Each number is 500 + 40 x the weight over the matrix's rms, rounded and kept within 0 to 999. Layers, rows and columns count from 0. Numbers have three digits each.

# gate: layer 2 MLP gate, 2048x768, rms 0.113, rows 251-317, columns 512-575
# up: layer 2 MLP up, 2048x768, rms 0.121, rows 251-317, columns 512-575
# down: layer 2 MLP down (transposed), 2048x768, rms 0.0422, rows 251-316, columns 512-575
gate251:454451477549497530517515536546468472527486537458518491504498429454508541532517488532499470510408527525542487553531427575489485528472574489528494456437561424568536522523549526452500556461437458
up251:497383444424506534553504545555529514514457452413542512501519514509428529511521416477502540524478514501430519575429496479556490501556562497499532472499535479508490518463524527468465450508476536
down251:487526522505526539489477501473498487468480511487523575476506580540444538493480527562510509524571481584492477577512542487493506454423439478568486419539509527542574583532484542516484459478464563
gate252:499529507526492443475495494505508564497534530507486441499480497548452510490547560540470559471529471502469515527503503499450541507444532524482454533463530480490489487477459565533470493528528473
up252:489542522487512499524499490489488492498518499468530480464520492547536534535460532500498432522487492505466514519535511490532489488507488507526533540492529467473490492534519469496523554513548544
down252:494509517427494561551516481535476445522480507493437507500562509467531442510514508503512548479447490551450465512562559451544503481513476519481553523549497477535540455521539503546550492433522459
gate253:511529445510510441465463527479515544526554527427478517532515478487478478528461526563476525484496576508507443546473546453455530522526491513447505465430513438428431452538438453479485505513474491
up253:436525530519489557441473470515483534499532469414529448449522519474535481522489462548496507556558502493403517443554467455535498527506527490498554547451532460517518516430521565566572512486461603
down253:556487513417444523446398483543480583489525570447509476460531573432474445517543533427511492511500436474560486469494472418559442511539498434508460439513514451563486478515510487440527539559419496
gate254:433514475460509577455478548500450511461496539534494452508466536455454436492398528500508425497492462445477486515444493534478556513481467604600473447451589442507526531513502531476501544526465472
up254:558533481460474452450463539473423505528483533458423536447547522514476587535564438500499490543490476471476431530520508442517493505557522512478479490527547469507451495417511505475509468556382499
down254:523430503492541473549458561485391509401478433493509477530558477521477559364462434457474503450494537509490463487505533509503504573608497472491551469502508516510508571486540469426499590454483443
gate255:522432524557450551516499545493521454529501543487479527501532482529368513485526434494438511483431608471471512495466491493458521541503556533481510525484508535523503451524523493478500538507448489
up255:512457579529463546527551569452565455508473444524446448493522533476515420453543441492428529488426543503532537540430489534506497512534513557557460429457557523530532492542470472526528522516501548
down255:487461543572530468525505498537489562535494428512452540445547498525464505539468431484477527549453613535502550515455455475469480493471541541532493481418506459507585459526504412501514457511476488
gate256:459472495552481483549498530478496527490588480461494465543471463512544533546497491440521410608468549418519520478527537505518564467516524585474437508528549493482563458436407568461534560614513504
up256:516529587532516532524613469475544545543533473586550473500546519437450432408511458576471470465454565547487522489477534440479473519522529501509504537602408495500451480480524483601489497513513538
down256:513496413560503480504501482526490594499450488474493470515581538560473494474545495439547493493435459505497533530498544572454534472524527526513494436510449455450481522419483497484495472505493428
gate257:563456508479505512523436546441490541576543556505550460523505501547548441425458500535459491527447531431506459472485464490500528516544480483467461509578501444509452476521531514483461538480402446
up257:495463520490541493480539480553572460495518483478499448561494542457486522470587518475490440537523549450492457536501499527563515509515536520561437560477541528527532563479509553549523480565480440
down257:503467455478441499495455563515517563391495523461532511519448583483494536503424476546495499485515535516534524479524489543490523506528482527504517490557469499471549484502501464540505503493566549
gate258:529446519480564473461504499569524456551510554486542488585533471546497479492510533447565474541483462450527525505573491509499491517522539419565457553559490484522479496521466447511424501498468462
up258:473502514415448518514502516443456546487482482519541400463540543541532500487434508534451508520527556505495462482477491464459543461479485421508588464445520519533505548391528523488526471536494504
down258:548505496453516531544510534532523523440497549517539497552443432488464541484474519511458457509527530453543558536522478434487536481483508551548504486492499426496442438451546527439477475511472500
gate259:605499478442435517470559559489460531534505507400475481536521461543470538566410501499591447569489492477423505584475468487488583518443533474489452490520507579488489607482561538507513492512529512
up259:547501444506460551540475492502463453508476541428511540474458454550431523484505617529534653605557520501499561542565485514576534513462485494368510508496573496417474583491500505452537516512519536
down259:517522608456562528466473496471488489569464506530529501502500576547463586455488580426522442534449438421502567460551443519525504514425542467447536459571431526427475509485493447527517429541487462
gate260:559519473453490527523531503445459501496417528540561488450503525497493478462428551557457434505536518472492539508503526556537550476488540518531497507504450538542521552450501524487520548499564479
up260:461501504498472561485556481545513537463489462494466497547528483582473496545444505479487463501511522460485534466495476464512472492477525492502464484481483519504501476489518434475521491503496554
down260:523485514553480487521555493508462477531533533531530517489488503483436544559495530528443430515609538472435455483478498438519518491529476505529496504535474485487452510489510461501490523475506514
gate261:483381494453503516518519489498490480463397424458455557454492505576489487462489491488425454525472514450549483433533461525483438429458550546449523470504459472486460459469452494507517552477512473
up261:500460524426538514505517480453537518458387457570484457534464468453531506530537486512460417478555473548487513456501513433524552487456491460489505519498536557566501534509484478462560532519471554
down261:546493481545513589516512498525469516467488512580447502431428416509540480458462522478444540556538537484533510471525452467486551590557563526487499419444526481507510475472481549438525552409500510
gate262:506493545595540604535588510507481476522437460539555574479507518509546553465440489592568433508489499464451534478448474494439530535575441542542468557526500470507520467539551482490493523490506500
up262:600530462463480383517483468473538495516540491523423473474551424474503489521439612533483537551477559503556511515498435464558409552443544498528462488465528496523488495463521447547566505434423485
down262:522516569439461529435500448449463572439442434497475490403555531560547537552521556549501460530440453558469541512514473543555500466427538541471490503496503545521472481494554511552521508544556511
gate263:457404501502511484501429590475450527437518385493408576448499494507510570531484533442479460520466481519495584541420500509481514559505593509560465466527528518487500532507569416487515506516513580
up263:489528561538501466460500488556514398460537467534556441481417475511467562453543486494457557526570496529542496559448438536473570444549490575540481456534473547517492493538560494503495513523444508
down263:463506602571523472448482498466434395465508521539526507454462508477486523522520415432519488500522474534544531561491490476536527522484569533550450437563570489489485510481476527501550476547483605
gate264:552468429493474443502513525550533529518524540488506491534540550499550539503497538517544459435584463520508483515534529497486581539492482459490465488468487530505480504542458481446534526526542563
up264:501448576468483579432569522483468518530499554509539450527508482537469470461462437489461524493490485476456532547425567472552426471511460507457453489522528456546418506452516540530513532543485481
down264:531538522531489520497528439498492541425460547445503441523474443492438462512464499493442518487509498504478558476502456550500450498439517510483502481423517560475524515460505545436542517435434492
gate265:470491569507550435516463497583483514581451513515549513552560543437463459544433502533478537506530527459602518551435499517474501494470493513523529498435558477484503544413491533521477573525487514
up265:499522529458525487443459467487497529454540530509542521408430552494526472475542645501469412466532459576449507510509506509509469500432505490540435469479583534415522531518493453491494443627497526
down265:490502444561480549482414481499509534400543541512520416586520483459435539552471511517500508488446510484478523466528513529524440577610449495441531544606485525504571402536523413452536541430530539
gate266:427498479507509547514469480445544486466499489561477507482512554522484568485459525541557459476453500505439525600508580495542479446544473522548522465566488531470503515557527470484492547531488581
up266:535523473509407459486511530516553512440547506477504453467513471493515534547492499510542503561511545587523554476490500455517465544498549459469477492506426477462532523517512508491510470462473439
down266:491511539502448435544486613539484532462519452493490404509503457512552467435565501506578496533468560521458551515552501476534482468496530511510517475531484493456529470505444444516472520460475470
gate267:445461505553521527506526518496528493546434525493477534527514565533442482481498525469533465462499453465509473502546468506481494517485521493495530510569497486522489539448546463489500522539527407
up267:500504443429468513540497436513474520493492489562490414484533497542529558434481491498509448568491530520494457431580491483554532509500541540503482452547520468493545533462424493510529515546465517
down267:576518482542513531493494540480435572437551439510530448537501528545447501511478504514509494495470515529481523479464484595535481527521479512540412442488490528553524544505458591490549455449507546
gate268:499462491470412505564508439508527487456473531502500469478481529499497536544564470464448530539522504462523398564432461476466550472479513502522526490451437473493543465445609487447581477467575490
up268:484462559503424515539458455458517485532534497576509554465458542542495538536483522527497458488514473480544463485427483480471496500519479449457510522461454600531555464510507562500487564510499492
down268:439483500477512545502456509487511555492511571510577507423576534483542491559522533520514498465624510521523519608547509424494503485591456438490497600534526461533513519442580482501491539560503501
gate269:515481514439517488463488494534475480443446474451468509501543512477503490438469508413458454431409522487538492571481510484492462476543457544506541476497485533469481446513449506512547485484404502
up269:534455440548513440486535473569439507443478500486541464455502496518524488491483544528471406508454544475480509588414528474527514487490457523447512488482552495500472495483475474450525477457503541
down269:523479522504526469515512521469485481591488458512490426452509503544484473529512494473473462484444543458548476511484501511517469463471503468515521457516498534495479524456522492542488527510528526
gate270:519468528504417567510488446533475468461484501489543495447430490488520452496509529533533535510446520526438496484539469497512558491478503493493499508479470484526496486466513552476491490468532456
up270:478494525497536493387588492453537555470528527545461475535454518499499474496435566543492464580621465477521493526524449539522466505540518549503540451461508492456514459537469504515564511511511483
down270:538498584428518463507528508509480532560542516533444501413500512492483480532501461507487473560537448498509461494465609462493484477515489551449509439496458501412469512538454498533505496493526535
gate271:505496459514494493508560480471530563446483570502543410528548470502505480418487472548560530514535575487488490519400491501539546554519497571524562490482505534440547567554526475512503588464531534
up271:526571423520496479525469420504527483455487494458535538515507522511533525506560488481513524450524499439465506508515481515524485494461504494555496474457504520478445421517483512489494480534474507
down271:561461502538461478511487560521520502521481426480491440476510507422475430469520572499492516419482490609449529489467500481501476491567523578514448523441465522551487530555506490456513502556512466
gate272:569624499519556498522523590461487470415510543490483474474533534487494531557485461456567499542516578501501514493494525501516535491521480504471503470519533474476454580528501475425456495553525517
up272:445554481517487518497470515502449514550486518421544467528528476518525491483486521479447478545541423498502535486488547414524483518490528508537576508514505467478499490429555511505464511497520574
down272:535515550521526494498581576528479494524509510495446532503469522504496505536462495465498454432501566520499504527531458530448546466452530469486444530542525493478467442558428525478496502459480488
gate273:485435435451492506509403507443506472527425494482444532559468551490498521512516472481538538501440493570409526471391455447551590543452457483457549540479539418421512461479559493502486500499567540
up273:450552501439508500511451595505523495482494481541553484520511553425532474452427537510514502498588393539476591423480469497575487462501423509511593531496488420493497504471495500453545480440535467
down273:423461513460546591509503499509545499532520467525469541425491508565508451466488556519522588500436536537436535401467432503438527516442485456417596527451526519498548546452429520492528536428494563
gate274:500587570505497447511459483528419449496502518498531540494438543482458523504462519510520519540471435519483459527494503522515520548505585448564493483472551454529577486496529481517409498529521483
up274:480555491461515474492464497477466492498464491496541476440523513452434486571498504502511458536434503515378470446512489534532509508503481485522479464544493511481550529458483512498497421450484456
down274:426531493521440467436555491509442504498463487506514560442490477511514527497497520488480470573521540484546423504536472493581476502500527524501454460475545422498521499485464481501420414562510481
gate275:539483531465472508574520421565519527509532500521562484565506505547514559511511554492515454532505518476512497415495525347513543611475438510526534593595444562478546439434408471560471518490493435
up275:457476487480456500530565470446478526490418556579594478538460602533575525445501538484546447560528455547502485395465466371472480555466520545556623528582436490532532388441470430520453537534551502
down275:572441558448547469491466557514504532498489466579532511486427498509463538532471476450556504460489494553529475458457564460493522512438550574499504560494497495507456548436428502514520534440412495
gate276:439562521510553545546473492482525468488531529461517523506517545584490494464511523521530502489507465482512532496468504442482555470515514481488462523524507479508468509483510509515522508538519502
up276:472563518507487515535497552486485501528539549518502498490512519521483513483536487472537504504502521490485546485514521488541571477479528502494489500525508443486501507477470504542479530496524519
down276:473539485488549538450541522533476472521557492502469488518473488493503492506498477486450523508513460470488480480548489565485513479507493507492452522460527520495483470515478515497494498471547588
gate277:551468577536557514479451551474484502516459529530466478527476512502478528436535561532410479522545534455513550379548479463538462437501495516513518482449521516446512449507476458516504465471509552
up277:589417445472480572592510540483464501543588543524447544451448503502513596456501526511539511537516516541564498473510538484522542549536532522550424507523477535512450549427459436493555572538489478
down277:568487507499548489526507463515492475494546550480523512537481515471510472449501607518472494579513534482474542524514482440454401453538514480512476457567509497503505516451453407496494517504522511
gate278:531534441490533529486542489488525559487540415517515520480506541466468479497504511498574495584488488535493468497484469534451478511487470456503522486440529507508574511536540508426457511504487466
up278:473465581434466487516462470441503487479615472528427523443486537496448471528498577503440475459495498501510473527566498510506575527476539547454519558524502469508521496525509536533476458490463499
down278:477561430464517508463486498483575458524509494472438479512524528557436463469506546474485519498458470518555485505506533501446526556598547551454514510526494526487582489519581465452526466392498468
gate279:513548500446526438547497486451488436479493526478476469485487540504544519491528531521535499409491543498474495574505613466524472509533469564480528519427482472534445511463465509464481478546458501
up279:476518524455558452522505508432425492472468491500401457503538433513532522532469591568545507541509482500475465530530519456553530508560502430573445476492463488527465496485539514502578483579544421
down279:489486518475461535493536471487498451510494490491505477556465502508503536488505484483554518531495524530527503516514535431473420564504540524530517518554443549502516469464454553471504509486548503
gate280:451542425482489534564520551511465518467499550480563394487578484484451531469462509497501480542498474559470523491480490527509523561462483457572455474511577554511513450516498515509442601476567482
up280:485513499491444603505524489497502521513512482520529471591503443480460491437510496535523505498476518526467512485525504441455515497513576459425476452573587453477486588562437503424518496530552475
down280:389525522461493489461477517507469459573517558449478474589485498476411465405524505434519475532547506490527479552520498412467561519523487513511558477513495469427477427505495480596549552489524544
gate281:406555459498461558494480507550534508520533466569510499522498481496514524398599522562531443513506494509518530547556437481438531492529434474553509538515536468424616530512504535479530411515549510
up281:431475505476529486532566424446462561518578479544560404493466514441463490450563499493518426459432472512494547536471488472481512560433504520569473443489512423501508509421495540529473559477489507
down281:424477466474581554547505482474538484514545483517461448403445526503480464485523452468404536488481477566483448532464579471535405468555513480506465537530518530457563576475395512466550507543491514
gate282:510559492493436426511470524515511475524457460494521447475499457514470535473445540501519449545473478414474444511562567460514553515528467548465526564453489589456434558420541522419462531511498512
up282:500443495429477479503437546478513481525474511504509454535452479451435535535450383505510500518527454472407474491549449523489489509464492550591452501448477514476505552501491455544612517493462565
down282:529485523433481514560518529508443479572469479409566475404501494444543527502455476482506534474508536457444440562496463473533490487461513494489494515530544495457491587537516477448492545458458474
gate283:567491507483499510468445596521498493525452531472491474494441458506487457511521566481450524494516508503447483481460460492497499467419456538469511510459495462463542430570522493484542467470462438
up283:524491492443467485494463521525425573512447563533483520463548485500486456456516532506418437498442406463463522528500438490510464507426463533459511470464542488494478405550543506540464427492528542
down283:512459519529471455519533542531511491533477498518472537460476505522510542510547444481475542491481551547562518514438579516552573504451534434484479459534529531507416467476497488520560455503495580
gate284:509518506501517459544522513525462538599469467473451466512509472502529522528451471508560537482448501515538616509473502467554451480534501526430483506488461521500426443533501475403532523531527551
up284:548512439579519480487510494525566503540531493495578577481432539485534524483575518517494495518486534506541434489475561478522474530541478524490459474581511500500493534491568488504520535472477421
down284:453504531556469544519466536558455558486493452527536482509485481497528515568451522487523489515526521500492458484512500542441529437476520468529530508455544506405545484514532533538471479429522490
gate285:504462508442427498577439431469498454530474528428518473595458474430516425486499503475471508516552492496367442509486514443478378425470537482486540566419443468499559528519589433578435411466497568
up285:521544544490561505474505473595460548494588405574481571510497539602569574474384473576542467490452511566556493481556535533503579507542523544563453445493568498536444549406511482492551571454487476
down285:512569504529472516479446470545439475443533502477438503488556543459497520500455408489563476504454493630505507507485409491489514507543441504550461426473546532523489590499496505474570505507455410
gate286:467527587432489609468496480461506533412511468512483455545635526476546487605454457547507593512451454457574485480392421499462470441587566474520554469495469451535479603477561491609413507448519399
up286:480521500519514497425533470590513502542501514483463447551486485498536479475551518498503487481465427459483525545551555552434508478556510511504508469516479487512513429526489492504553442550528493
down286:472508520475429466567471549509485541481429554546462494529477494423530546427461485478538597477428609535558559516515482551506513500559540484437558429487534417560445345527522482555505556440549490
gate287:528572481488525569536558493508550564474500555552543524482515547421483486537475555484476545486453546522460512472448489485552488517527504464506437527488497445461538457491478441466550537555498552
up287:492502475423520499515543422506543531547439443540547550493516485538538481485468541454503517482497509484546498431467477502499481411579527524538494515524449526477575554536480472495527537485525485
down287:503511478488476487500472518551537526515481516498480536509527499482483516525486526457469472503440486501540524429510523477467510478466497510517543522474486488491557514504513568496441530558506500
gate288:526495540490464521606559424499554429503419516506530466576492506534496529531541413541512480524506551488452499520517485469507539520479484501520555461485514455589529522535550512457495506556587594
up288:542496476474518478447456418420603484491574475556410518507512477426472432471468501500485566497515501513559460456485542449535478492474526503518488507478473490496545506484496471465494524512473488
down288:431521520430569493507415467545486545514484457503513498556530548464453476437570471452486522499452482481484438521475535499453613457550443445530404508586481578537493470570405580480446569450543468
gate289:546517490570508454557485473488510502525415494547554535485494409550457505444427450519495435480508488553530519452495445472533525452495405492463488497519511525520534525530514557524505527518489456
up289:505529438519538552547486497504556565529480553502543521491474505491490526540525535559451533439528481498553492529426473541487455416483475491484500528547537427606560512551533523514509513487545544
down289:498490445494529488492484519512539510503447542586615473496498459555533514514495549482548448471489580544486529511488538528489521472438454448464546512495495500531506466478441488524436469544541545
gate290:479479519529517466551499476456441436610504550516497478437457506487572497518571486460493441532552495454518492464527494520481459510470495497467485434445453524550510556456535481497481442473495471
up290:524461505498553485486511432537496581518525520545573492488483468465482494486518524508482538523509415449489431525409482542498568478519481423497501548554476521412509512491548441519480527435503515
down290:455556510572443516507516493484541542560524480535517501537523507546484477530479545472464542452466464545542443505456499528479553516466407435498418491429522491481511514426542552490481508525527482
gate291:485453535547455487440511473511451517560537549582487562497532429450563486504514451572515528524548494536498486571602426448460521480484515465541462482428514496471468513528541535493560466512520513
up291:577474536577447473479472474474511527524584558462568448562456500481518468536590506485488435544464499453498487476513560417588507506501522412564511407461521487559495621516538560512472517468496584
down291:464518476437565471564489459458489461497511472531492482438541512574475519540520493501488477544499567543552467485607556554482518431543409462566489573482547494486448493518522403521500455461509472
gate292:542424549530501496614488485523371557446443479501437533549433553556502480528496499466534579531534500485491530557519549521550408438568554474472537415531592515587506456484506541515555551350521498
up292:481410450626548523604496438502434519538477567493472562579451532542473491505482555510524551462459555552483571600487489501550520404545508476475560356487481532525512531470475539546534465469474483
down292:457433486573575541569533513498502475504437566520537516447511572502551592601474550583525517539533525512507501502513541538519526446503473597538503596544552518527487448499511537399464485504472470
gate293:461463469549466485492427530540527502459560506536482492533509387501465488501518512537497503554379601477509556509425438524483492482572444571568523530484488475508471481535445449449500453511465524
up293:478572522449557490494437418498506421574503454557521482473444504501528521558513490538538493464554483483512499495451522468576515566473510546477530488482484445560510416524569533490480557508544468
down293:459458498479518560512418571505549483561564460536537519509535495485500521595524523537447474473531498522566501472537496428554453503524573551528530501491480499480478448546490482461508538543492446
gate294:519513445487521504511569530456542532456499550486510539533551391496462508508472516522526592572519520450521546466550508490510580549446572504502542402466518556449578470495526533549475485528575500
up294:541502571492584513542515577527532553475539427502503564480514534500529568563465559489555509507507502494544547543561538451489541489503576519435509434441498525483534479513582464532456491413564443
down294:487474533494515544531479497422489532544483464517508525497512487478533511517473556455468498473519498524499440520514481505558442495511452451495529465564481415501461469496500542445472550533472460
gate295:510427502517560503493515532457531475526525526485462494488484516494436476486520422450479520531435497508527510462436538419529499511534532544463479519430392539411481589550536474489587545459504457
up295:380576451518485501509485525487518516549468472527460479456503568522446526521579585453581474536461522476411594475465471484458477484455498527511487472557428518586500464585489481504456421497542526
down295:519502465536445478449505485491530491532458476545503482543447506515553468512559554467469470529523505455526517564514457445498421453529474549501487455412449488486466444463516524507509442506500408
gate296:557500444517586479470456486500521508558482514502548487421494508521483477433521547482537540488462488446553541524543503545421482453484475439503474498504486521497428553464559516446403541573518541
up296:530474424517422521544479561419517478559487485486517501560471475523599606540502437515524524556553537550481479474464399508472529439563513457493445515559547492437500490529470529520477478533517545
down296:534472542528478478471517554515514474533466503454510539432501420495571521483502526441509491440466548504542491557499400500440510520492579441585476449570508410475488534478501430492442472478422489
gate297:522544475498511482528528500470447520569496498538483604500544569521482540494539487508489487450486546536490575476445462506460470514613400516437523540431479514519496557503512491474483486520517487
up297:529434519462466483502497517511473433505494448505519532527505505542486528506456474452514495456533538498503502544546515483544506537530522424494451445461511545458606508544471448532462516467563450
down297:514499510508500566494494498546521400527509461538560613463493495511504518531503484505502536511450540506537514440477439512519517546532583490455571497453454522485433578480492435534511503430548441
gate298:506532494502467533492464555571459449513439489493532450479467556488523547481539526439486534539540550564576552477543542540553480468508542527545519456513504452478476480578486515475608513566549531
up298:535486491508519527407534413518521510475510478473579459455442513479533488518463476511541461459480462496523503538497511509599507498602490529528530424577530471486440537520523494495524501458534469
down298:523471521543501543535520522498517506530459484498432496491428482517594511476479511478454476563542533537482503513589519552485465468510473506508403452548594550522504467487452536466569477453503501
gate299:495451517557553522503504494530475450421549597491490515488500471520508575499557511503535535498542428530493519523550487466487495537518602467546533505522540517448511477431530487461465485496442518
up299:511550526496528609514497412575548491474451500570498461463520437519508506624564550470403503464553517542629480513524525521544427595489546499503482427505572443383488568497565510487550518468543538
down299:536425526536517509492461487460433502469504486563558486490555486572552504543531567536456540500516533459459536519472453564575429475485517485529531550489528510544552506547480491444533530513520586
gate300:536484464527554524542489522457376528456486505438472411569442530490495519515493471470526519482475526508554460488442477555447447527508465458458488503568490524479448526576520583477503438567575451
up300:486443539523525455471526485517487458503439503503521504598596479494424504530539435507566526595550569446430430521498528435480529454501493508531450496482500509515479533537474516498502439510521489
down300:491578480598521583500539501456523502454429504490543480497527520416475548562515469487516448462486497527506477446504496469431525465457523510506486545454477557535500589564504574481495510505571493
gate301:467554497533502484568491478477454505483482483525532516444514514487533521517527508414511532547464476502437519539512545459515479453544460471470462495489515498395502543547434485458524558399369483
up301:464482535501493497520523555528477553516491506528506580443461453460554515512475469525557482550441469552509528472504478440492466472511482450503516543531518495527513534518458442519454566467439525
down301:501539475497472430477569481451465419472545506532562516540494540543524517468468550514511530460526480475505544540479517517484500457546453525474491514507459499485563554459540512522499499454518464
gate302:483402525394504475431531532492451420489565511428491514480509444492501550466458499446505559496516430511559512518499470499562478570539506516450408474539532524457553506499434518488434505440473464
up302:524491475538515558519513494512525491469401515466560514478539499522554562438506471548444486486570468561504502471527482464533416498538453537499536475455542552438465498483447471511475464508515518
down302:447528474521548544525494457461438457477473567492506486521531475490517519476506496463486544493524534440468444521482465529483575525484512496542506504488547483531470552519576516555499504441555536
gate303:576526478553424522444457502548439546547420500482526523511495509518426454446463453424490541461546593508511473580552533589442432561473463546608461549442519536543535503455465497475434566440441521
up303:548535467541455505408392573438506396536515611535489449481483546475460444482432503576450489565524485456437515542533509592489487470540541540537388489525417517554494530415489450513557587500594485
down303:471513535491492564460466532508463468470487497502574449516430536508537596454512548446510491532521421554562477436533552481503487499572541528512509560490470536423444546540516578482529540553487471
gate304:509532364515555506454475484524447488505491484493512539454508475504562469439518488514466537553535490544524460492510465503451559501523557521506427486466471523516560522446543487570464485446481465
up304:486502606552541532547464493493533497520511418466553553551489456513577501485461440507511570478492515530389467540484456485438477533542564497520506519423514524460512459466586488496510510484493478
down304:504495473492448522523529527494499540508532472582473481458503478456501530476476442472522520513485528502498480545464544486523511521530536495522461547503436511479508457487534455548535508484471502
gate305:541458462487414528518501513603454532492499473510499454494540517454531507488564490512480527496472494464461515550434472537565452448467446493545530504518495543488525558522524477518540544516427536
up305:500535572437552473446460462544531484561518510454488437485445513563478508441452518452566480460550538512563473446467460540521507490478495561484496506590565490464513514479519455496553493557522512
down305:461511540480447579516467501521495482505469451564471499506421574544499519493459479498509487505475418497523465501495455458437527417486445477479431502471538508543462491538491536493517459545505440
gate306:540510550513462467453433490508504531426427484484479488456515501489573519473505541496527486515505497434459467467517469500555597510504492467540436481393491417411500514549458483494449508516512463
up306:457483463453470506460566451549390461537419513477527489476495551460459525556510457493516509560498435505525462476543504567515504518550487574452503458556499497562533469465530475431536416504417501
down306:449472409463505505450477460437510500467480491465472501437511579494454464456483475422535513534439434486495468493479621509482540533534527520500503542540483508470464503525570535554519490519421519
gate307:534483572470510525489472513473558497518502471553492503527573497527565496581525488532459461517517488487520489576402453463484462476513558482490499534517508508459480512530512497499514480511553488
up307:554438488491470498455531493565451522538440536511551518479509466487506522508529441488475479557461498496522540512438458474496449487474505512552514474505479491489520521517566495457508488507520438
down307:444546487514543504447522520500540485583501477495523489450455502609604484529396501534470454490416493571515461539503575518495530526557569534491528505561500454538495479584533446474476511480492411
gate308:512461517474553439433471504495517508470533553472539407477498463474532484547519523440593511438480537463507451538507489512513566572562547515514531479494459521549535474460488473447499468444464534
up308:459445499514496540474492564518473486446506453470531477487533538472524497502511496500448453419459565532538496501519476447437500543570484547478498535534552436545473536601514455556506544473566478
down308:511450518475527489510572505516471539454534505461495541524519531452490508501538421454528435428498407483467506530497502557542405513425458475482526401475501458535550537505474514434573448532442495
gate309:543498476417529533550455480487478523524498560530513466561561566491547460565486499489446492479501516512508552508525435522506481567481467515499488528482493489492451464470504419511470487555534493
up309:546418489450560542471538481515449509491462484581482529468548471502498522474520505423441513448515460496498506483510493575526477533512491461493516574501487516552465453517589439473476528427565511
down309:526529479522444500506515502541407397526522554555428493563477565455554484563459521502501531519509485573522450531424490558493481489475576533460524551507529461437489465487439535468429579556530498
gate310:457537549558502505529561542545513500479470486510555529553560433469502487503458477504548503494503522480549542537492429428526473466493521507551432421496550484455572516416541527480554522549443418
up310:519483489541426529475493462442470491537458537490470520607539526471511445579491454510486541518506522499483519508550521446564503526440493529425503485528511519499533423510439587491500509461480444
down310:539507422471538509502460480472508499482470543473488457530510509554544492516468451493408553530485513536515482455514472409521546459436521522421465440517555529498545480470508551491503474561395488
gate311:547478486506542569525469519490512472512520576483484547523537505490478535533469496480512469485505486538519436571512479516479430566547490442490522449519554452526525515499494558435527485470536448
up311:501457502443520502555520484555459484475431553435537518443472578432543441529535502440517423460531461491528504522476519498497488581563560440470483471529465483545481527604474545496498570494475489
down311:534520502495471488546485540513512436433501495539534464444520542431508414453484506471493537509459528503532505553435461502483496461551491511486504426529517480507473451524525502506522543456555504
gate312:508456455479488454445589470528455476471584498506466512494496565528536488422459525458459442528543471494536516616503495536478534524500518520508579464523488613535535528531466459562501631448478472
up312:513525490520509482475521491495542518556536541515437589503544463506526478567479489538492454425477515557519520481458482515505483470484438504552472501514426468494488490536471549490556591573505484
down312:448516508475480541543528506460492485464497559475520496517504486502497563537442502452568437542518568477501522521508554393575504444446466532486410549521507528523532528462487456523441486492489472
gate313:465498489503450569470476453541527500545453507548481430479556478532462488532525467489451525473555466457492517524497487525491486480476434482478482528482514474501504502534548473482525485479487488
up313:500520575486479411460431503475490500526473476542492474423475477441529509436503455460496493488489482557524493510511480501507509507532513501509503506496521513484476529487525506485501485458503570
down313:506480483509510414467527499502507524534485509501435460496445498511539479480495505496494528465497504517529504470449514552475532496517492507545538457513536560528490477484491474487496495470547504
gate314:495502481468422514446455558516580515427497536515491434434443487527514551484533546535529511485442509497494572476458516556527485513511480551472517500582554616513498582489538500476495527516434479
up314:485538454512523489526473505496479513489508449486520495489451543444494489525522521505512468489497442499529502596563471541468563525556578477455457542519512463490454508451487502510553483526466528
down314:481574475517506540523528496507470545474477468469485571524500566511423492505437531572559482458436565500498533555513514440582461490525535508485502433537465519526524583514543562533466569491476448
gate315:549507469460499549493531508482523518498494510496498499586478456514514525489507536446528461481538497528475512501583513564514510538465474516487501529503518477495507459545518443469482432482516569
up315:541525512460511578488511449461555573567449495454472522505454565526500513477474444467509483512521473483513481494536517558545516517528491492442507572486537545473498505528503455543463478477443547
down315:493507469508501543505478457513501520454467504554509496503492485493531528557560539446479498533460562528482498547532431543501445444530438475498533480448529473493515474445493551461511515558476528
gate316:567550528524549506475569516490447513467458528519491493435494479540477443458469518452458505566543535423544493494546491475544509537501506576497524428588450520555569518576560539437374591527538533
up316:445521401552464522467492498451522534525448498461414439556463496497513470502469450482460549527470515538453585540504428522469551490540561475506486449445513564451448509506467558438478507435476479
down316:521522524583494472556501441509448567533577519486506445469537492503509392511598513527489520497461463492525476505511600539453527572464527544494551555471525510476488487516470436429509524478390565
gate317:475490509440501508497457476393559538443533453447525451493456564511491472548464472492494495513506487553493480491563499489529479501522589517495473539587554540524537535450536481504521541558423482
up317:530498454518499550507495445476525600522494510506457472442446554529524540491482506495480538521521500542473496543492490471490494487511526531520484499591492511497483534472538430468548495541393518